config.yaml
num_attention_heads: 4
norm: "rmsnorm"
qk_norm: false
attn_scale: 0.177
init_std_o: 0.0435
init_std_up: 0.0435
init_std_down: 0.0
beta1: 0.9
final_lr_fraction: 0.0
dataset: "wikipedia_en"
Each number is 200 + 40 x the weight over its row's rms, rounded and kept within 0 to 999. Layers, rows and columns count from 0. The size before them is the row's rms in percent of the matrix's.

# layer 3 attention query, 128x128, rms 0.086, rows 0-27, columns 0-127
161,197,186,184,174,226,217,133,149,296,202,202,219,204,149,198,245,162,227,242,147,195,236,221,202,188,218,166,260,111,191,167,142,179,175,181,207,239,194,158,216,213,220,231,200,167,229,243,148,177,233,206,240,191,311,171,183,129,177,211,264,166,209,156,169,265,217,90,218,238,193,215,147,149,158,240,248,191,184,223,152,236,167,195,166,230,245,143,192,221,139,257,198,147,191,253,232,145,204,150,219,134,175,285,212,231,266,199,127,193,187,218,241,209,174,163,231,166,197,144,261,213,200,113,196,171,221,145,204
099,177,164,184,148,223,261,201,205,227,192,198,145,193,254,189,183,113,233,161,196,266,194,200,235,142,199,231,272,99,131,229,136,194,185,227,212,219,124,196,253,274,198,242,184,220,201,186,159,167,224,190,203,193,257,163,213,168,155,199,224,131,233,178,157,215,205,152,201,240,181,188,145,175,160,215,239,297,160,157,158,166,121,191,191,171,223,159,120,235,157,259,183,108,158,173,224,174,175,164,220,176,256,231,270,202,224,120,194,167,250,225,268,219,212,160,202,215,151,175,199,235,243,200,127,177,212,219,186
077,224,265,181,216,103,163,229,162,176,237,187,191,226,240,273,151,201,215,141,172,195,180,154,162,159,99,146,174,209,182,240,274,226,217,229,175,155,163,226,254,134,243,112,168,192,178,224,176,304,200,245,257,220,129,204,173,171,184,249,166,272,249,244,164,206,178,235,157,150,206,197,127,184,185,232,184,169,287,210,218,201,181,151,198,232,223,204,234,154,252,147,164,223,235,163,201,244,250,179,195,259,214,179,86,189,149,180,186,138,218,195,207,231,195,194,220,225,239,246,203,244,202,209,191,165,192,198,217
092,226,252,221,213,172,191,228,284,148,191,195,236,194,236,226,169,253,91,212,216,134,219,187,240,255,243,207,108,277,184,196,276,234,168,185,194,206,271,243,183,155,177,184,236,233,228,165,213,224,182,192,125,189,100,182,208,228,273,150,164,224,177,226,267,167,226,274,183,171,204,208,273,209,263,175,151,182,259,201,208,189,277,175,203,230,184,214,250,124,277,180,203,220,215,193,196,206,259,236,228,248,194,157,192,207,152,282,213,247,224,225,164,207,199,241,159,191,226,239,166,190,207,217,243,261,218,221,245
094,236,247,200,210,168,190,283,227,120,236,243,195,195,209,233,180,238,147,217,182,192,232,221,222,259,187,150,120,272,230,210,278,248,222,205,183,190,219,251,187,169,163,171,198,177,183,171,218,234,166,239,143,183,137,239,181,229,211,224,191,277,164,234,223,177,192,302,159,197,197,209,206,215,226,180,125,168,224,191,251,202,243,211,232,217,167,263,290,136,233,113,201,245,231,210,189,257,213,274,234,226,182,121,149,210,140,239,236,279,206,193,182,247,163,236,211,200,210,246,162,191,225,286,252,261,214,196,243
083,197,235,254,147,246,211,225,213,216,146,121,228,244,206,229,194,214,173,198,178,217,240,134,144,188,207,179,186,145,165,210,108,220,104,262,185,230,173,158,189,248,242,173,229,266,221,186,192,190,154,132,170,245,244,105,200,212,180,171,194,146,207,221,132,236,236,138,244,262,206,204,265,228,182,126,159,226,165,195,105,156,207,145,191,223,176,103,186,175,180,258,207,109,162,247,179,158,227,222,152,192,198,189,239,154,241,197,174,167,200,197,230,231,177,240,159,191,208,214,238,209,211,145,198,120,173,199,221
085,189,195,196,156,225,255,196,212,191,225,230,251,211,194,195,218,174,231,183,198,243,186,192,147,226,182,218,191,149,171,171,224,139,175,228,189,188,126,170,217,257,245,282,270,212,195,170,165,108,158,257,102,279,260,164,267,222,171,201,190,163,206,184,183,235,95,174,196,272,228,252,254,267,169,162,292,268,170,276,195,246,191,225,220,236,193,146,183,247,172,192,177,196,219,164,182,172,156,276,175,252,198,209,236,191,229,186,125,192,181,237,245,175,211,196,118,207,200,217,237,188,150,173,195,158,138,206,172
096,219,192,142,207,137,202,172,259,202,250,202,201,256,181,262,155,189,172,174,210,117,219,200,200,218,170,198,191,199,180,150,197,267,183,248,263,235,180,206,246,205,213,178,178,255,242,218,209,223,187,227,202,185,205,275,156,180,252,170,215,219,180,193,257,178,213,235,170,199,279,234,119,100,220,243,187,158,239,211,210,201,185,218,239,224,224,308,237,125,238,211,212,192,180,167,186,190,221,124,159,207,233,187,154,115,255,216,188,122,151,221,182,146,183,147,320,245,193,202,196,183,250,262,181,224,152,284,214
096,204,269,175,240,140,232,246,218,212,230,161,166,212,183,156,196,190,230,178,232,154,161,250,143,237,240,196,144,183,174,175,236,142,183,253,259,196,242,204,340,250,242,227,207,233,158,171,152,153,257,210,169,173,164,220,193,154,186,228,154,178,180,231,204,111,176,219,187,141,234,169,269,244,201,119,246,135,181,228,177,191,158,228,250,215,244,221,204,219,130,264,132,289,135,129,216,225,229,162,193,228,225,180,201,207,156,139,189,195,226,202,187,152,182,209,201,199,220,199,220,188,246,190,139,248,209,116,191
101,179,185,209,202,251,190,291,182,226,248,245,195,208,161,199,231,182,172,196,235,211,151,180,311,190,137,163,261,263,230,302,229,203,253,239,201,256,131,244,192,184,190,153,160,157,214,173,195,274,139,199,242,227,254,238,193,236,221,177,262,185,243,177,138,226,193,305,162,277,184,212,196,229,198,234,183,166,186,167,227,163,185,159,179,206,152,286,291,169,250,181,234,134,194,215,142,228,180,171,180,257,229,166,218,158,186,248,244,197,229,221,215,240,218,135,245,198,221,181,205,216,212,249,242,205,157,237,204
170,200,206,160,249,162,185,240,245,135,236,252,222,170,252,210,174,239,217,192,170,142,149,238,174,241,231,205,121,271,217,180,244,197,218,183,203,151,239,258,204,152,220,193,206,228,142,148,223,215,189,290,157,203,121,217,176,189,232,270,133,231,153,217,284,118,169,287,224,122,243,242,180,225,186,174,168,184,240,214,263,226,230,234,280,185,162,236,260,166,215,155,207,214,200,190,185,240,218,268,217,257,200,147,170,241,177,203,256,206,170,186,133,177,158,240,237,218,256,263,210,195,214,235,168,259,191,207,197
098,260,178,255,182,190,257,170,124,255,139,177,179,191,147,172,161,99,201,228,194,196,213,200,201,230,169,218,194,179,214,196,115,212,131,297,225,216,178,192,248,215,247,213,157,219,206,191,168,203,228,138,177,154,192,202,207,167,195,102,208,178,235,187,212,204,157,204,136,201,172,146,235,212,234,196,195,128,165,163,78,116,136,235,169,210,226,174,210,202,129,275,185,191,196,259,234,232,211,114,248,197,220,211,212,181,175,132,132,136,243,172,233,160,204,214,209,211,161,149,126,205,178,168,170,202,209,193,208
094,279,188,212,176,222,239,183,214,180,209,228,198,151,162,219,209,160,220,222,153,227,217,183,182,255,164,180,202,179,195,234,174,224,173,267,203,228,234,192,199,201,188,321,158,236,109,160,160,161,191,244,184,180,200,186,270,187,248,162,250,210,214,223,215,174,78,203,96,183,166,186,265,159,227,113,197,135,187,242,186,197,181,175,151,218,241,241,218,127,160,262,186,190,149,163,239,181,237,157,224,236,161,138,203,184,138,168,154,160,239,171,236,185,158,241,212,214,212,169,124,238,124,248,174,214,199,185,267
094,224,207,173,236,208,192,195,206,230,215,179,214,219,199,101,253,204,211,190,223,193,134,220,236,195,228,161,200,114,194,234,221,222,210,232,248,264,196,239,230,247,229,191,148,258,156,241,209,185,228,227,233,189,207,164,139,209,125,271,177,205,245,240,195,191,168,195,216,197,261,266,175,180,109,210,254,165,169,237,166,141,221,194,268,233,114,281,164,246,213,270,215,215,185,199,134,173,172,216,152,173,196,154,257,193,167,121,314,222,260,162,219,196,124,148,198,172,230,223,176,191,245,229,173,190,118,170,204
101,276,255,189,242,218,246,157,199,224,194,150,248,310,229,179,141,234,284,195,168,170,289,212,219,163,228,259,161,154,193,216,168,208,98,144,252,223,234,251,230,254,256,268,166,175,159,218,142,216,212,163,159,166,204,162,184,179,171,237,110,198,225,180,225,220,223,192,211,132,211,108,238,195,141,215,219,249,185,231,179,139,130,142,140,185,221,190,163,252,185,213,147,219,224,197,163,199,204,215,175,209,292,170,211,208,219,211,180,177,184,217,226,189,168,201,163,221,137,201,206,241,256,213,191,174,258,198,240
097,190,193,248,192,225,335,211,202,121,210,198,223,200,225,268,241,182,213,214,155,216,226,214,207,147,187,203,179,260,271,268,234,217,162,201,173,184,189,222,199,245,281,156,225,193,136,206,273,187,184,234,179,234,278,224,176,237,180,139,214,123,167,250,174,190,178,159,216,160,188,199,249,226,212,241,161,192,252,185,167,211,221,131,267,182,144,215,202,185,240,170,163,191,157,204,232,128,155,256,207,156,155,153,220,223,188,164,134,225,168,192,210,219,195,301,218,200,150,247,227,147,174,188,305,245,222,172,145
072,229,171,206,202,164,151,205,180,159,250,217,256,232,175,216,227,214,169,185,142,162,216,170,219,186,242,177,129,203,276,182,256,238,207,167,155,259,232,202,180,165,198,158,195,187,183,195,195,224,150,230,249,200,205,288,234,181,181,209,186,267,204,240,179,231,160,190,162,198,260,149,167,208,244,159,218,141,249,295,229,245,200,238,245,155,148,189,293,256,173,190,221,286,277,228,142,234,284,205,197,179,215,142,119,158,196,246,92,231,203,224,201,202,168,190,193,196,265,223,241,228,146,223,288,219,210,201,181
108,187,188,217,191,282,214,119,168,280,218,192,199,223,136,170,224,180,271,269,188,210,225,184,187,182,178,194,205,111,228,187,147,193,216,206,193,228,204,159,189,250,246,217,190,194,240,234,154,196,217,220,247,183,290,193,198,168,161,257,239,173,229,180,125,257,217,87,183,233,230,147,153,178,151,224,228,201,194,222,128,226,146,236,177,210,235,158,186,231,174,217,214,200,170,304,262,186,204,107,183,150,169,221,187,215,267,210,154,192,153,209,269,208,212,175,192,186,214,191,279,194,204,96,182,137,200,141,203
112,237,232,210,201,223,180,223,231,153,177,224,254,185,234,204,154,273,174,221,224,161,220,209,146,256,169,252,133,328,200,229,273,182,195,196,182,182,283,258,169,146,200,178,224,178,213,177,281,212,152,194,156,220,101,212,187,274,273,172,133,217,168,244,249,177,209,268,148,135,222,223,209,216,241,158,144,209,242,175,237,195,284,237,220,172,155,226,243,151,289,175,197,256,221,187,178,239,262,201,200,250,171,144,223,215,165,248,239,177,191,187,133,182,207,222,211,231,174,220,188,188,171,227,209,215,171,214,237
084,171,180,198,153,192,209,133,194,252,157,183,188,221,148,128,246,164,199,198,190,228,196,187,227,191,200,197,251,130,201,180,141,163,180,193,213,259,156,171,210,271,216,206,246,230,213,270,118,177,235,129,197,203,285,140,210,201,177,180,262,165,220,153,128,241,230,140,225,266,199,241,214,181,139,175,276,186,139,191,129,213,164,203,173,242,246,140,145,204,124,276,233,172,158,205,248,136,182,196,185,148,262,254,282,162,225,167,192,200,202,189,211,164,212,169,174,152,192,135,200,229,220,128,149,196,179,183,187
090,202,180,222,103,244,215,170,253,189,192,180,204,214,117,151,252,208,164,228,157,196,227,187,260,238,259,202,187,194,221,244,163,229,137,201,209,240,199,247,217,211,209,216,195,207,177,273,183,222,192,173,204,172,270,91,265,235,220,115,308,197,231,194,124,272,231,176,193,220,208,222,225,194,188,236,214,183,157,153,158,181,199,210,156,242,201,144,139,157,186,279,223,232,141,207,305,97,198,183,187,167,192,195,285,225,243,205,165,208,223,227,199,192,173,225,184,167,170,180,205,149,254,133,233,191,185,169,201
100,199,170,179,245,194,234,172,221,241,226,205,232,219,133,212,192,169,232,171,173,264,215,193,149,169,217,176,272,115,181,233,235,170,178,163,233,239,141,135,165,262,223,244,218,200,209,278,186,162,229,215,200,189,237,222,180,222,137,212,195,168,220,131,140,227,132,158,216,315,146,149,203,191,165,159,249,201,216,268,231,225,138,177,111,221,222,185,139,238,165,251,184,210,176,232,190,89,218,208,157,162,279,214,229,178,241,152,161,182,192,271,201,192,217,138,159,178,154,150,207,247,139,197,162,195,211,196,225
099,218,210,218,120,209,163,247,196,225,129,223,173,223,162,221,194,190,184,170,169,279,195,135,179,180,148,178,277,212,199,276,250,227,197,248,118,177,168,184,198,216,146,211,205,158,236,257,121,249,239,191,209,205,217,134,189,221,144,166,262,177,267,148,144,271,224,202,219,261,159,210,243,198,202,229,213,225,177,93,154,197,160,176,158,214,270,168,217,183,192,250,177,151,139,233,233,160,182,205,159,122,198,251,279,199,211,175,184,210,202,159,286,271,194,201,183,129,155,164,172,241,214,176,198,185,217,186,216
101,183,234,227,205,163,165,255,261,151,167,245,211,104,265,236,127,217,155,190,150,237,165,152,248,199,244,179,156,297,229,194,219,127,173,239,150,216,224,236,237,148,150,154,223,235,152,155,172,213,153,245,151,212,164,213,264,224,258,189,175,189,205,188,185,222,227,343,209,187,133,205,216,205,195,174,187,190,212,188,234,165,261,209,208,175,186,207,255,205,304,105,236,185,200,177,186,216,209,254,276,225,202,160,249,164,172,211,288,194,168,158,227,219,221,189,209,184,223,214,225,186,240,224,240,216,197,192,177
103,126,193,192,214,173,230,173,216,217,186,153,129,153,164,202,211,188,268,173,213,202,236,233,277,171,123,236,264,45,200,219,146,121,227,210,192,304,113,185,262,155,178,228,187,230,219,301,160,214,216,191,257,195,275,174,213,197,199,150,241,189,218,180,160,221,152,197,183,232,155,176,159,158,198,238,205,178,200,233,199,205,199,161,172,231,205,227,191,224,190,190,227,188,171,201,182,216,150,192,163,141,210,219,216,192,304,180,191,180,231,206,169,144,218,109,209,127,190,169,207,226,227,189,177,190,261,195,152
102,260,129,266,205,194,245,203,168,223,210,252,184,196,137,239,206,181,187,159,261,194,239,193,182,276,261,170,155,187,189,113,189,228,198,283,268,212,242,199,150,217,255,214,181,206,152,171,206,180,115,214,177,127,232,136,226,188,188,219,234,256,245,174,231,184,161,170,159,143,261,178,229,168,242,194,181,176,207,212,141,139,186,261,238,251,221,202,185,172,223,223,223,205,236,168,277,185,212,171,223,169,129,183,190,150,205,152,146,228,238,119,201,163,187,280,223,242,217,247,159,203,152,215,192,197,156,149,298
066,206,255,170,134,199,193,198,226,186,187,144,186,261,195,191,252,209,200,204,258,207,244,191,156,171,213,283,238,199,154,208,201,205,252,127,170,213,175,186,125,171,150,200,250,169,211,198,199,194,194,187,195,213,269,224,207,220,213,228,274,139,244,153,110,272,267,238,181,258,209,265,175,160,151,179,192,200,203,181,224,197,270,257,259,197,204,218,238,145,288,229,221,203,166,202,197,197,222,285,155,143,227,216,233,199,237,292,248,208,88,200,146,226,253,164,176,128,248,213,215,209,173,166,170,143,202,161,200
107,212,175,188,266,157,153,198,256,213,274,244,204,191,257,206,138,303,201,208,217,171,210,212,149,257,275,212,181,232,191,121,198,231,263,174,251,207,224,227,128,216,210,184,255,218,173,191,243,212,183,275,140,243,239,203,236,186,212,233,117,273,125,215,241,171,165,254,212,204,221,179,211,189,145,167,198,217,212,286,249,239,211,257,241,238,188,272,227,196,146,180,198,246,218,137,125,253,216,253,208,207,177,206,169,169,175,231,181,169,234,160,188,174,127,213,223,227,260,259,226,165,234,192,197,266,170,163,225
# layer 3 attention key, 128x128, rms 0.0846, rows 0-26, columns 0-127
121,137,196,237,139,232,229,149,129,181,159,128,184,239,160,230,208,154,236,188,241,201,222,158,220,196,206,233,228,193,199,191,147,166,196,258,195,224,178,132,198,229,144,203,210,203,238,203,138,179,176,151,199,229,218,244,194,278,173,115,262,146,234,185,168,260,249,198,159,229,133,222,248,229,278,229,244,230,209,191,225,175,225,152,193,135,211,188,158,194,241,233,225,85,189,200,208,182,161,183,133,144,246,185,266,192,171,218,138,215,152,197,224,201,281,190,167,182,88,127,168,175,208,230,218,154,234,240,206
110,212,181,218,206,195,154,174,171,135,149,147,197,240,184,175,205,252,163,252,256,214,151,95,134,204,270,220,176,222,213,228,274,162,242,239,216,183,196,191,152,187,107,194,239,260,238,169,206,186,183,92,253,168,201,187,268,212,147,183,182,149,224,188,220,177,213,246,148,203,187,239,254,181,265,188,209,197,165,162,185,199,189,169,170,169,198,133,229,190,168,221,197,234,235,169,156,158,196,191,132,230,215,159,272,129,142,229,175,191,171,152,165,182,257,209,151,159,99,137,148,166,175,158,230,206,192,160,145
099,212,234,228,234,260,183,186,221,176,237,226,210,180,212,168,159,150,198,227,181,199,186,191,173,239,232,230,254,171,246,197,244,248,249,144,196,170,289,167,180,224,182,279,164,197,231,213,202,219,225,230,278,208,304,152,156,215,252,221,253,179,229,179,195,187,218,219,210,196,244,169,160,144,160,232,115,120,237,163,166,231,183,274,231,185,177,199,201,246,53,184,231,244,185,221,236,179,257,202,216,138,178,253,217,163,176,175,187,226,202,263,199,245,227,152,234,163,215,204,226,143,149,155,238,132,186,134,135
078,252,262,204,231,209,221,234,241,195,273,254,218,209,280,203,211,248,210,210,148,194,176,191,157,226,191,182,154,191,259,153,241,236,211,164,236,131,210,258,178,201,261,203,183,196,146,175,242,210,209,260,177,144,212,241,201,163,164,296,113,234,149,266,212,185,201,199,303,233,226,212,156,188,117,207,216,197,161,233,160,198,204,222,264,238,156,172,171,230,171,162,217,244,164,192,165,164,237,193,252,206,155,203,115,194,204,215,219,149,251,135,210,178,143,298,253,238,255,270,238,189,208,210,183,165,214,151,236
085,227,219,157,253,179,199,235,263,209,250,260,214,238,230,221,210,250,198,206,174,210,193,200,187,240,212,153,148,202,247,167,221,246,189,204,191,176,220,241,194,186,283,225,182,184,150,157,238,212,226,283,151,138,162,257,204,144,194,253,125,245,198,282,208,181,221,198,309,196,258,172,156,172,139,172,149,190,247,268,180,224,199,221,207,283,159,177,163,200,177,168,157,236,153,206,215,187,231,170,216,188,148,193,131,164,195,152,236,175,229,132,234,192,141,228,277,230,300,303,252,214,207,165,203,193,215,181,186
092,187,232,257,174,198,226,183,121,147,136,89,207,143,220,167,238,110,177,177,246,212,205,157,173,195,291,199,227,173,189,218,223,184,145,235,189,127,203,211,236,174,212,241,238,244,193,202,232,194,248,106,259,246,177,209,223,260,197,175,284,178,207,234,122,177,200,193,163,184,192,170,213,215,240,217,207,193,125,185,198,136,165,238,167,144,293,178,172,184,193,164,224,203,209,238,261,234,219,245,270,197,239,232,129,250,211,238,159,196,280,186,202,221,218,257,163,169,151,157,170,164,165,205,201,200,213,245,251
103,209,186,125,202,152,172,190,144,194,170,164,244,144,159,207,174,198,208,230,252,183,193,217,260,177,239,226,209,225,159,219,127,164,136,233,197,181,192,187,189,169,153,215,183,170,275,233,235,151,208,87,228,257,193,192,223,261,196,209,227,130,242,182,184,208,185,176,152,154,224,173,177,175,186,195,185,222,204,201,263,217,226,174,143,149,268,206,204,129,186,270,189,144,291,173,190,192,176,204,187,178,229,164,230,269,207,245,154,210,223,203,216,240,201,160,170,147,118,172,159,237,165,233,156,308,222,317,263
095,204,189,125,239,253,183,160,253,186,257,231,261,234,243,179,183,194,189,130,188,200,118,236,139,158,168,184,196,173,154,169,284,219,258,101,207,175,261,259,168,192,208,225,243,182,190,205,270,209,203,252,171,195,210,196,163,191,207,287,144,245,118,229,223,179,168,213,236,198,210,217,202,277,120,194,195,214,209,209,207,193,231,204,259,209,94,183,199,217,92,150,232,184,164,195,185,144,212,114,204,146,170,223,218,186,213,177,222,144,191,200,172,121,194,217,197,243,209,243,263,212,201,127,215,216,198,204,205
105,193,156,131,136,237,192,109,132,172,227,166,248,132,187,205,206,174,226,208,196,173,139,229,214,198,116,200,215,210,169,218,179,203,244,174,165,175,234,182,198,176,106,211,232,236,266,160,162,204,261,227,243,223,302,202,203,219,197,234,203,156,276,174,226,247,241,215,153,199,176,243,171,198,249,182,173,188,218,204,277,183,238,190,170,163,197,217,265,164,201,214,180,70,233,192,187,184,176,135,109,197,219,168,225,297,211,166,191,200,130,168,192,175,275,154,168,164,195,159,209,217,170,180,223,237,138,203,222
107,207,289,251,215,140,184,217,264,214,212,215,176,252,264,202,240,217,220,195,225,173,186,175,165,219,254,174,159,229,215,274,247,153,203,223,164,212,226,190,237,230,242,178,213,167,181,136,218,172,239,220,154,108,163,213,232,219,180,217,189,158,143,242,180,168,171,164,194,233,217,173,152,260,227,186,81,142,242,193,176,146,159,228,240,198,145,151,125,163,173,167,188,249,180,202,242,242,324,196,276,238,132,187,167,170,162,223,236,206,239,225,267,153,178,277,208,230,191,192,213,200,196,143,159,206,141,194,182
056,197,190,114,226,268,164,174,267,215,231,235,223,198,192,179,98,234,180,252,210,153,226,258,234,196,140,216,224,167,148,114,154,203,166,204,185,185,290,220,207,175,149,200,222,177,158,152,233,220,182,247,183,224,254,185,201,199,275,249,203,204,99,239,178,219,205,187,202,178,140,274,175,135,135,167,203,238,210,263,206,313,206,196,172,186,198,185,164,277,195,198,233,181,206,194,199,169,230,209,174,119,277,247,283,222,180,235,229,197,142,182,204,213,157,208,202,257,191,280,172,190,236,203,217,190,192,207,235
117,232,168,157,241,191,219,223,263,163,271,254,178,196,259,191,214,242,184,152,183,198,140,209,183,217,145,174,88,221,232,160,236,221,234,189,212,189,210,292,194,169,207,237,157,208,143,214,227,285,219,245,233,198,192,204,175,211,204,274,107,242,222,224,265,154,183,309,205,129,208,170,238,220,143,165,135,208,178,242,230,206,197,241,221,251,148,191,210,194,223,143,161,251,180,152,163,168,222,215,179,268,168,172,216,172,175,169,242,161,181,148,238,159,193,220,219,186,253,331,232,213,155,177,207,215,206,198,193
097,257,131,149,280,175,184,229,205,182,260,193,277,195,193,194,193,214,212,232,197,180,120,220,190,195,208,217,102,203,194,177,224,231,142,153,181,229,179,244,152,176,175,198,172,181,258,300,252,252,174,229,195,209,271,195,164,281,216,309,167,227,204,253,207,197,196,260,175,165,232,156,181,165,177,233,113,197,179,218,179,209,208,306,183,204,199,179,176,160,196,176,123,213,198,166,137,163,166,137,178,257,195,178,211,194,198,166,192,132,179,123,252,192,224,172,174,259,206,255,215,219,171,159,147,246,197,176,238
095,204,207,150,230,203,192,186,240,232,226,213,244,188,174,221,142,170,248,195,249,145,230,250,210,206,141,248,157,227,156,188,200,212,203,235,208,199,232,221,184,114,133,210,230,183,224,108,211,161,215,218,144,244,224,210,187,151,180,219,233,146,149,160,259,181,219,232,192,142,219,242,199,183,227,120,205,206,224,179,245,188,192,195,138,180,192,265,192,172,196,216,142,143,190,218,158,230,219,172,198,208,201,138,211,364,172,122,264,159,144,194,302,220,178,143,159,178,198,323,212,187,212,187,221,193,186,230,227
094,208,137,256,195,203,187,223,198,175,254,180,174,92,172,192,159,195,207,167,190,253,210,278,228,268,208,221,224,141,214,165,257,211,263,259,194,206,288,291,142,116,160,190,191,209,211,248,241,197,251,175,249,230,172,203,202,202,185,179,236,215,269,179,225,182,239,217,246,152,164,192,195,195,171,176,194,207,127,170,240,248,237,172,210,232,195,223,239,174,220,255,230,165,212,163,152,153,170,176,168,208,168,213,217,241,178,181,249,204,211,119,206,283,181,169,190,118,215,296,174,169,239,248,319,212,200,184,200
096,208,160,204,214,230,221,154,193,257,214,148,201,153,238,178,191,202,236,314,122,221,235,202,236,231,218,200,202,211,224,255,144,103,204,196,242,192,185,197,192,298,221,204,261,194,183,189,197,163,111,134,285,216,125,180,164,197,202,196,177,231,228,185,166,206,209,160,165,162,152,188,161,177,278,218,162,250,111,259,268,206,202,204,183,173,225,228,208,170,169,233,193,186,170,164,216,201,179,254,184,189,296,233,206,264,229,325,187,223,202,236,231,232,206,263,210,224,188,253,158,209,230,185,133,203,221,221,161
123,176,139,227,147,265,250,114,123,260,185,166,252,151,104,220,205,140,210,188,225,162,245,224,212,186,203,196,260,137,144,172,139,162,153,172,199,218,217,137,198,217,189,197,201,180,227,238,183,148,228,204,221,185,252,159,170,204,235,173,255,190,176,159,159,287,220,116,187,247,195,213,156,140,194,214,238,226,198,212,188,210,201,138,157,203,254,183,176,222,176,280,221,120,200,251,217,158,153,146,158,123,256,242,236,259,257,211,122,216,193,245,256,222,195,163,196,209,173,150,193,244,175,183,203,166,227,188,219
096,163,192,216,107,219,233,222,134,207,161,118,188,179,150,158,189,133,217,204,270,185,198,201,241,198,170,255,227,187,126,203,143,131,181,198,154,225,168,161,210,188,133,188,207,178,253,235,160,170,224,95,242,254,213,189,207,277,252,148,259,158,194,158,149,273,231,181,114,201,156,202,208,213,257,210,194,240,173,134,236,168,214,172,180,148,240,194,169,175,219,237,209,140,186,224,191,198,145,188,182,220,251,203,280,240,216,230,147,226,172,225,215,239,263,112,173,153,143,148,159,188,188,224,230,228,215,206,190
103,227,235,178,262,113,217,255,231,190,272,236,199,209,264,198,217,228,173,188,134,206,164,213,193,215,214,178,147,189,231,157,243,274,175,155,208,160,201,215,197,189,274,230,218,173,176,182,237,246,215,221,174,251,202,253,194,153,199,257,127,245,134,272,220,151,156,212,288,228,240,216,216,199,130,205,191,214,226,238,173,251,205,262,266,280,131,217,174,249,197,124,193,187,166,193,183,211,273,220,227,215,127,212,132,171,221,207,227,206,224,186,220,194,143,246,252,241,275,289,266,170,217,177,196,155,185,175,203
103,236,225,216,103,217,188,170,118,168,139,138,205,180,211,206,186,211,163,208,262,185,208,150,224,167,201,244,186,248,175,222,204,142,187,179,186,204,212,160,256,167,131,177,236,196,210,202,191,191,223,139,205,195,216,198,231,241,184,118,271,124,224,156,186,249,264,211,94,188,163,153,235,209,285,208,221,180,209,135,203,109,195,149,152,126,189,178,229,154,253,217,198,201,183,230,218,240,189,211,205,172,231,181,232,192,223,189,160,196,235,191,181,176,247,189,97,142,140,91,165,195,138,187,208,236,217,248,253
088,281,157,288,170,239,244,171,198,194,182,119,203,207,195,165,262,139,194,287,254,177,247,192,186,219,141,264,164,233,207,216,218,104,205,176,208,200,227,159,187,241,237,152,246,211,252,204,230,186,221,165,220,134,184,198,238,229,189,134,220,168,208,261,187,186,230,176,190,188,202,175,175,249,308,212,192,244,246,144,144,164,217,223,125,106,255,224,244,215,229,181,194,160,130,216,205,276,158,218,203,156,222,198,187,147,184,251,225,199,228,218,147,196,221,237,118,179,204,135,197,211,185,160,161,240,195,209,256
087,188,197,239,188,219,112,167,138,200,152,124,121,132,158,132,172,219,192,169,217,219,229,185,232,175,247,250,215,207,180,229,164,225,198,164,193,220,205,226,198,155,207,144,202,241,256,248,237,163,208,127,228,222,165,200,183,236,123,205,265,203,262,115,182,199,168,166,95,140,217,197,230,196,252,282,149,154,134,158,228,173,200,129,183,235,219,186,197,128,175,230,216,195,246,165,172,236,189,167,166,202,206,195,256,176,157,237,147,164,219,237,230,245,249,160,183,219,139,115,150,154,173,231,193,236,177,226,222
083,234,203,286,157,182,166,159,140,207,150,107,175,244,188,199,268,139,189,264,276,191,211,115,163,189,265,225,177,187,201,242,212,191,225,185,162,212,183,183,217,168,200,220,196,176,203,259,212,204,250,175,229,191,222,186,222,235,173,149,211,154,253,258,142,192,276,201,162,214,188,152,195,224,277,197,71,166,204,133,117,207,152,226,224,129,218,168,200,214,203,170,191,241,169,186,203,264,179,256,186,214,178,197,199,213,213,198,139,220,219,273,189,243,250,247,146,171,188,72,208,185,165,216,187,214,214,184,183
089,182,250,182,185,212,237,205,194,186,205,198,240,256,243,197,231,241,236,314,148,162,178,196,204,226,224,159,181,263,199,220,156,145,213,226,160,181,199,208,272,126,227,187,251,183,154,171,249,138,142,224,151,142,216,223,188,203,266,185,180,163,121,215,171,218,263,238,307,189,205,166,171,165,139,170,228,209,168,245,102,314,181,238,223,197,180,175,178,165,143,209,183,219,205,256,238,219,251,215,266,223,164,193,173,210,131,221,141,177,252,193,205,170,195,294,240,204,235,236,220,168,215,147,210,198,216,177,237
087,254,183,268,143,265,261,148,188,229,138,198,207,176,178,198,229,169,214,170,252,216,207,194,217,233,174,218,154,226,170,231,188,92,176,241,189,260,167,182,206,214,174,230,180,259,240,230,229,218,167,48,253,156,269,154,257,251,174,142,239,147,273,154,172,201,236,220,120,219,207,175,191,196,245,226,209,210,168,140,192,165,154,162,144,153,215,185,200,161,179,191,136,232,197,207,197,211,245,163,264,220,236,182,259,192,205,190,177,146,199,216,211,206,241,141,151,146,182,136,221,195,158,140,197,223,253,233,217
092,137,158,158,260,211,233,179,257,212,223,200,238,262,204,199,164,177,242,150,171,157,256,271,172,198,201,246,226,167,180,145,165,248,169,180,242,154,182,197,187,219,217,181,212,133,196,235,200,210,238,283,214,155,299,187,121,221,261,249,157,228,139,242,216,225,227,155,263,210,227,238,229,247,225,244,211,254,235,192,262,245,250,242,122,134,145,233,212,180,176,221,139,155,245,234,145,177,211,141,189,157,159,234,182,181,248,214,258,194,152,285,207,200,175,220,175,198,157,197,239,189,192,173,206,123,265,224,203
192,166,203,273,107,270,227,160,111,229,117,154,196,196,180,220,245,139,183,212,240,190,243,183,192,183,244,254,230,157,150,228,172,139,166,164,169,212,186,132,218,206,178,185,212,160,236,240,196,148,203,112,199,200,229,161,238,229,191,108,297,146,218,183,158,252,196,136,119,237,168,198,178,216,268,207,199,220,195,145,189,141,199,171,154,126,217,177,172,188,218,232,229,169,183,265,250,210,157,206,194,186,211,229,229,226,240,219,158,202,218,216,184,251,254,169,176,197,153,82,169,185,192,200,204,177,147,196,192